config.yaml
n_layer: 12
d_model: 128
n_head: 2
n_kv_head: 2
head_dim: 64
d_mlp: 512
vocab_size: 2048
activation: "relu"
norm: "rmsnorm"
norm_place: "pre"
norm_eps: 1e-06
positions: "rope"
rope_base: 249000.0
rope_fraction: 0.75
qk_norm: false
attn_scale: 0.125
bias: "none"
tie_embeddings: false
parallel_block: false
extras: ["some layers without positions", "weighted sums over earlier layers", "capped logits"]
init: "normal"
init_std_qkv: 0.0573
init_std_o: 0.0
init_std_up: 0.0573
init_std_down: 0.0
optimizer: "adamw"
lr: 0.00192
lr_mult_up: 1.41
beta1: 0.9
beta2: 0.99
lr_head: 0.00738
grad_clip: 1.0
warmup_steps: 347
schedule: "wsd"
decay_fraction: 0.905
decay_shape: "exp"
final_lr_fraction: 0.0
batch_tokens: 16384
seq_len: 1024
doc_mask: true
train_tokens: 178900000
steps: 10920
dataset: "wikipedia_en"
Each number is 500 + 50 x the weight over its row's rms, rounded and kept within 0 to 999. Layers, rows and columns count from 0. Numbers have three digits each. The size before them is the row's rms in percent of the matrix's.

# o: layer 5 attention output (transposed), 128x128, rms 0.0763, rows 123-127, columns 0-63
# v: layer 5 attention value, 128x128, rms 0.0872, rows 124-127, columns 0-63
# up: layer 5 MLP up, 512x128, rms 0.148, rows 0-41, columns 0-63
# down: layer 5 MLP down (transposed), 512x128, rms 0.0938, rows 0-41, columns 0-63
o123 094:400414464534450503538490525462469460509579504502529608576522503458596482537432509502621557503458578500536422540478444513526472444447426505481585512423424555581559447415507550518499492419485424
v124 101:406434410511443513399551519495521497511510529515551490470530566516483512466453509500512557504437443556415398493559562417550498493482483443441485541429499532443548490618496531525382471461514457
o124 103:444419562486507484485534387411627554509458472522508546511484500498522516552487488498485494543576407459529480403483466535486545507487445564513541374455388501475410477535516551569526591591475568
v125 102:532449531542596519555512488444449496515526505558530480557557548536509535502449464523541490503525518533533434491526389560505554542548573474576434584423549381516467591468448477530458504533442518
o125 099:558553469445425526515538512459555525470487448471456475444569523461396428461526555510550502459602469556533476505531612461467480425491553564512554411416553580497563518574556488454594672457519571
v126 107:450489501539434464589504470565358488517501541481511451426421553560487507465596456544459500528599526518512531497506515538481548485567496517453535570553469527553457613487451500543510551427446444
o126 105:527491471445630553532373564636565498488401447554417542582468505537447452509492475511492517541447457583469469566475479495563435623514503529578471439499501449512481486523522498505454493437583533
v127 112:459470525545564560573540458495496601574560524517572487473481535496546437498509440510484504440482523498552452515534538502440566438482510472405386478527517560497427435392478591487463533579482543
o127 115:479557456545527520531455630407490463532487470506413604394558450476519453584479484468462492499617452521414447507512481505532491469494527580550527456480368532567553492572531445478497508459445561
up0 101:484462478536479551421478453520445458529552490544475464465504483634548470520458556427559435554526484444486513490529489512553490503561441481457545496471594535536553542561503547523489531442419529
down0 103:462501493514504457485465421452526523589487461459459589489507456486525562485556506521482574413586524477459530439495505564445549418447514502465378578481501484387503468508560461442389482501501505
up1 096:520491456521512453491530470547518546380478524507507413478452474380584461489428453435554505508428462549542534533498489539548502584462466486541606458381521459498532510441516644544529521488498524
down1 099:446479417450551557557454544511466506433491521488548519459504449523443524521567532540474427415430492380501461387362477522591473523588499494367429555466541506517494576442539456483470476601500521
up2 091:578527504531604547554472514563501516485511496549575532516435444401531503530496543470452558479441463444404463505491612467547460460464471510508507552394504526513573487611532534485525474469566572
down2 088:484531521471476458532526500517461596500378421457521510422550498481495529461528452590502437519456507480500553465466547413493509473576419574412535415425475470505581514560393477563497405546457484
up3 102:530473480512506388538436523511484471435469493606420542404566491444471491503536460462554474442470429507526536450541449593521488512465472542457502468488459438492510394495502503578464585415444552
down3 100:520519528521565502486541444561482504468535545575635467486463459522535549486498363573505484517476551465559522507512451404449524481521441482447486431553500412453485556476490545546526396474542483
up4 087:473504553426487553463452558517510622465496496544569448495520412556558508522505440490519491448501506519573611527510417545539509497500522549476554410431568511504513545485535581553532577524447560
down4 081:484495533462551582433554499443544485627479449528507504533533535506464468495490513509508513384443559532479477505382420449475453531418532482452429459418509546470438510494503429453438552514490503
up5 106:480648497539570454440396591551506553474519590462466430409562478503505524478521529515580575477466515510488453465431451539473477590531474350539503474539493485539479415474539456493467511483443495
down5 109:642533552523467427477500466475469429494476415569480529492481532428561551495528495503509483600466532488463448488540566553584439424551555542485595498455492503495516417516482438451486489562585478
up6 092:512585501554467448475467529492502509493537515481539401596411424503612442538516469613506449520531502555434464538519615458511535590492572439555473456538503453497561552571496498523449529467544547
down6 094:591439484519514587453569599447536529450454521417582491604489509531467510419480416515475600566527560540436504472572553454516509573517505523473572531398492534432509523467554488535497523473603581
up7 100:495602554442403540441474475573544491444466489466529480495489405476522499504478515499501514438483487594450495529483527621506420447534535458399569463437592514474607554483488627493581591453492576
down7 101:610478464464563564579536554470477514490432442430427504444472584432541556520554514526473591515488558561464506565505426592542525510495514463393436521429511537455526548506562512534516551534574492
up8 097:468517578526621482523484445450477514488510532506545474432490485580479551466553536443484607528450503552463562503436557552405578476393467492422518603536566478630462505490519564403468472515587508
down8 097:513559477508455427417577512455533390510482555514524544499531345501526521481347435540574498495450538509499570497491544565611433527488491462517499476485585562548563499513490542473551581491514534
up9 093:540588463565486497557441487490444447362553514540475516465511517475535485518503508430526466541436402523551464551485558479459525434485495503546521527579482433488470441443434570525499466532500558
down9 094:496469538458407505467557493499400533429499491525573491466494464478472545429534455454554412441549510484543496457539480519503518574510540471530489426544450475441475546465438424582528408432538454
up10 104:508479356627596383481401493531498480467471567565446493550498504530468463476463536518546547503447453513480504495497433506602460553524511539569458492515530538487528528430513495488467549478475522
down10 105:511404512460530486430549614524560484447487413493561460422462582428484442498495516480401516430456448549480362502497543528504508574517534531499558523576479502482518530476498476552534521523550494
up11 112:491506487488504567529458401472443539537474483504471528519559435475537581560519453427550522451463493457440540482527441645413495597518577466577477484613531454493509535583529544503478553468458514
down11 122:460489427594455624548526483451487496551579523521474472453591445558497522562478546472436404540440515576552451517558591549474560504546560523480546523474572517544494456438504543521510524521443503
up12 092:495507553569487491467470506485366600495530568521626485516540432553505497521549512497463482495522497442466521514513477595449593480492458537419429554422582474447458518521481559504505491518478513
down12 087:598408520551530514482548517473448443557514511524509439483464579460564539479410495582572524459423570531426503479538494432481542465447427490446464447533378579471390511462482435480537525601504474
up13 092:513513442587540350487474484450445478439607477554564473487588535485512430523539540375453505503431506500476486481466470419519598446481419532513458578546543553523439515591435479569553490483494560
down13 081:464441604472463499521438453443527481465477528537621473478424526531499525474514545555565467387517471501528525456547431521561516529534454487543446511502470513354370607446528411592529482432494474
up14 103:471507503488434474523524492487479435385445545560542403448518536498534541539465620517456515454474425539602450527497539534516486530475568501584435559486597484604546468495564534411611528505514522
down14 103:591497389531467475500546485476523524535532503609473485494514460453503464473506514447514458602566468493538484529551621540555430551490467566574600377515562553536512612456485450470520487578596482
up15 087:493518450515515475590606473486500580550546474524534507488538541469531418490452512426507442486438546536470551485495453593473393561561495459402473456466585504511527549577499496631521479469431538
down15 077:592494573491429516383543444529606446449621432480579401453525449476494636481523543549528505538428534427532497497567451451491486522377489486516514516562513471466488516477556485485494421469621505
up16 104:557551457534535555529462479486532493534459586561532513415425529515532395544421545492432453431475507324454446530533476472474546627455545472498492503479475486564494474550529500516397564475572440
down16 103:549504505497475467508468566638532423519523493501490389500497496539486493565486505574480549505516403562564531508489474479499531541508450451518483507545599421532498537471476461459544576510549547
up17 115:535555448492443523634465490496450537368481492489516444511494491480525535517564519508606524444534323445565608504505467539459490482493480516544484452482490547622521454513500549518584542539451570
down17 117:525524464522455580482519480506514475469481465476463455439609482568481419483619560483450518565560464577510452430496532487437533495469571419503547512551608519508525461469496552464454512566505440
up18 041:574554418520503472546398441584552543512572591566571446506503407490577466658495554466470540515470462420429514509437486534497442573525519423513580484477488462529467448536494521560465549459471598
down18 027:557476445467562490574495509463519522498534569571569459570522561507550563526513460453405506532514574397504621513455575609538491503606501408437433457485484548467471437520521474571430493541501518
up19 106:540479507505512514456458390591443444420454628533425485429497491602511451517516567435487565522532490528523463483438590587467451523413502430493505504475528572493451481466584590453385559468505520
down19 119:546472559535556516435450534493537475402470506466466594391515561522431479432577519519587387551547500536441502380620442513582511396522570515517564467468568473434519427446532510486495404469451477
up20 096:529456489584481474481541545589525536446492545514446446496562535446532581547537526400475583565529365544537455518432537502497532535478565446540466540413448544548478567522503562549568460565487574
down20 105:491616559499521470434558514526555497441506564441577532487456489513493529589474535513417410466454495556461534560507464497484491474470431501518486547501523435453542478470533476531520505484497547
up21 112:524510560522474513538529467481528532461546546546579442476490427478675464542452514563482493444496472553444478517513534550497409500479484440534523479581509540566512503572518520453585575484526526
down21 116:480501496541483532423482510539512411530561478456448552503497458552528438480470417458487537445501455652546459450538524481520517437528517545393547478385479407551556590520533534526513515454530556
up22 104:598462340643523508542432492509450553521433546479487492484478533540539481518441477498576483385497451500469495501498500480535546538493517429444427510447558494523485464510524457582595613558450482
down22 107:538529529416410430541540497441486503538627554543550428460541462492434542551492505511521528496430457410490505587526591587483405382465473443543517499442425502506428543484554450550489475561516566
up23 104:499475473556443554525519496561509458454510529520518427549538515450561471541416556549480499488540441502551554453406482543595542523537450414388496508539526496458556483582557436560485428532457565
down23 108:539556511424460516460419457448496523531553516495527462477519480489525442494503484442509433496432439486479574469572466544551453521487610516484388494490556444546412571532540495467533461495445479
up24 108:452456472500494595560492471462484524504467541524505475520429528514519528589487507485519495496485429512492546519459469502423522500525573430498496423473492559576364571420554514558484490556431482
down24 113:442507495461497608556496457516612615490439464494485497373495519478464520551494509403489533469477406530503456486492404471513462455510488457541516527507403503524467479462591426508433547446477550
up25 099:517526550513542514445473470578444462487568545546453396518581542522514468497536513437461524396504504460566449529524453464554414558462442505487468540424589544575495484497566549445402497381532487
down25 105:466457515518475476465539566459448446459561491433498399455416584534510508483500539534544535460463486530585452510537483501498452577520461477499625446510524509468433499525578611456462611476500532
up26 095:458624502438528541521490446527544447470490541501472438518480426612534461536519488458490564544446480543581531542454549489550566446502578519503538452383593405503533520492473567512522539457549429
down26 089:511556526518433490462467503496491526540441471508573486519460477459595471500443569496404482581397526562531509563445449534520417549409597413528366501426511536530381569544473495508500473500565588
up27 115:552558492492461538543510450582507471481468572544475502522615468436514479558454555494541496437450485497539502550534561601541464559460522462560562505499547547484509499544587522528448559480519566
down27 117:526497455528509512465534495441536426436583550441527449514487523487580511548508531471565488629514530509482437573566521564527417522498338507475460491553502484487496527512458547574484531487657489
up28 099:482579569613478487574495494459544528504505526546546412488555423465577542526527456515402524488449495532465425433468580561563496581442492538550491535540455543538477481552514482441584590422515494
down28 096:529488503550504507467568517448427462493478482524483587523459525581469465527453485524475576539429556521472494541519583457534499483457472508425473510383493452538500516534527458676428418505647497
up29 111:425520473469472456498434451511585475424454504520539444439520490520519482573499532426422571455525485462512491540526527472519522482535536513557509522551557386531453495505646495524543663501481527
down29 112:543505547497376570497461531553545535463496530470548559571475528515377518492489419555493496535537456529549506506503425550435552436438453488487574459461489540467509573523414623518512573527606443
up30 109:512505463564484490563405448452472524476448492529498466478521560479551523522479484411508482503437449432487518568406529647517507533546519369556483479586520501510441526496616548493527533448510535
down30 112:520530546498430516556451524442505514547481539537518486525456513531412443531493487463424513530569498588424445489443498431555519454447473458507508580594513482514510573535571506512503536496516485
up31 098:573544529634505472487398492469500445497494584563554411452536532445508485545519403459497516517486535515492456542458513547515523432575382470428452516538421519615472547494458478493520474476453554
down31 095:487538572532441490515462580443551456386526440485478515531563573564491489455516593504531512464454480514581524484541564496540456566539576448483528505537505389481457520564425452479553595406462498
up32 089:543521491456452554498482535499560427464510597422631605432521488565513546515483479543443524491549519507432551624436455528436452529447481442477446480469545562564496583521508509584594472573535472
down32 081:508413410484529464529448475524487457441499470475485497503501420371504468600529447451514520511505472579498467448560516441517519518396479472467480540490440475499547433544493504440395426525522544
up33 106:515616515499442550522522522486612470435490517477634467480506509502671563538540405492497512530455392556400475614479481552498412561490460435448494535518589563543558496508558497485534544434490524
down33 109:553502466539558483534460520529537520483489564487494574467456441597423584483433481536567357479448573498458518430558476406440526502600576464439534480475448446440454573473493540568514527492478543
up34 099:515526534464444495580507433574466439489519536496512480445553436509623431507425524494420584489484483430425391635462516473479514443509426524414499525442440464512470535564558450413523528523507551
down34 098:452512572549526581437487507497511446583540576514500499497495522517448479568555426515520472518501512598570546491553508460484478530454509491532567580530592514523490457491543591547499536447556488
up35 103:547531548614522492474405521462417585416448565607525428406455494445584496461411464530496562451424527514436431531501485446592494397492471498499533482543468443557526511484553537512572497464530473
down35 102:463433482501471492474556512548495365480553551494542411535528431456505454454464488510561516554505490416477536541484599489480476601418437390540403480425496479507557510516492532569483461509578486
up36 096:438463415483498484481524491579606448476413561523483409520507541556515406556425537530472450481413494546455409516476472526537572606489533504554363500511462423518531517411534536597495573456549483
down36 095:589571460511551551484500619549488575400471483472561556423472492459492628572591451482487424559441555514563536426556558500468544480498482472516471577454530501524512487506495561487476482551515478
up37 100:444537524525444487454446467547515447471463465517554472529531492480522492557488445508481521454531394463463424647476535570501494451481615535535503463446518547477561464579533506528515586506529580
down37 101:596456529521451517549534494495429531513443477470556521502434527501459530521500467438492604517529569474406521390503488339566485541502564461451495509461491465398431459470643475501511487465525508
up38 089:505483568499563407545518518476477533415503540547531512458579332476572535524495486504469525414497462538488440423423431494470424487468604418446480466466530474512480457508489555517513554567512543
down38 086:559532422474540515519551421478439570512508471495608458477583533450517393459483531519567512527537541491521479480493501518488533481441410587457455482562553451561462456365524475510473450571555518
up39 104:586531513479588502571526508505436504443431482494497441546545512475463449518491494504474519481441420459485509519493589491510580561482575422419505557539538442512525532589539548526484465616513595
down39 103:458519543451550524504510445500482505481477522389554526517554481499432405542505515517512426442474536545523505534500447587496502561612570552542615536415504450453547464527575380483528509511458511
up40 103:630479478527556503498488522515483491466507482486497418509500491581522506540451449498548431474517479516541552470487381444496541567488504460542502541420529573577434495519499505434533481528500489
down40 106:472505589504562553455557524472466500525524567440624420511493460523515567475478502511487507491490552496504493529478452544428472550498429466419519491527514501425572528477428534541452363446538562
up41 095:489445434543493488510457453624474531446501517495389494478580501474529432506550530427478499463518347514443510482425502580595504459484440495505615529575519529538496523407512429557459490407482472
down41 093:470515561448546544586413552454486468584442538551570491624507506536522591545540548640475515394558555444503488447568487515464554475528445512469485549498514510456581524497520461547482496485501425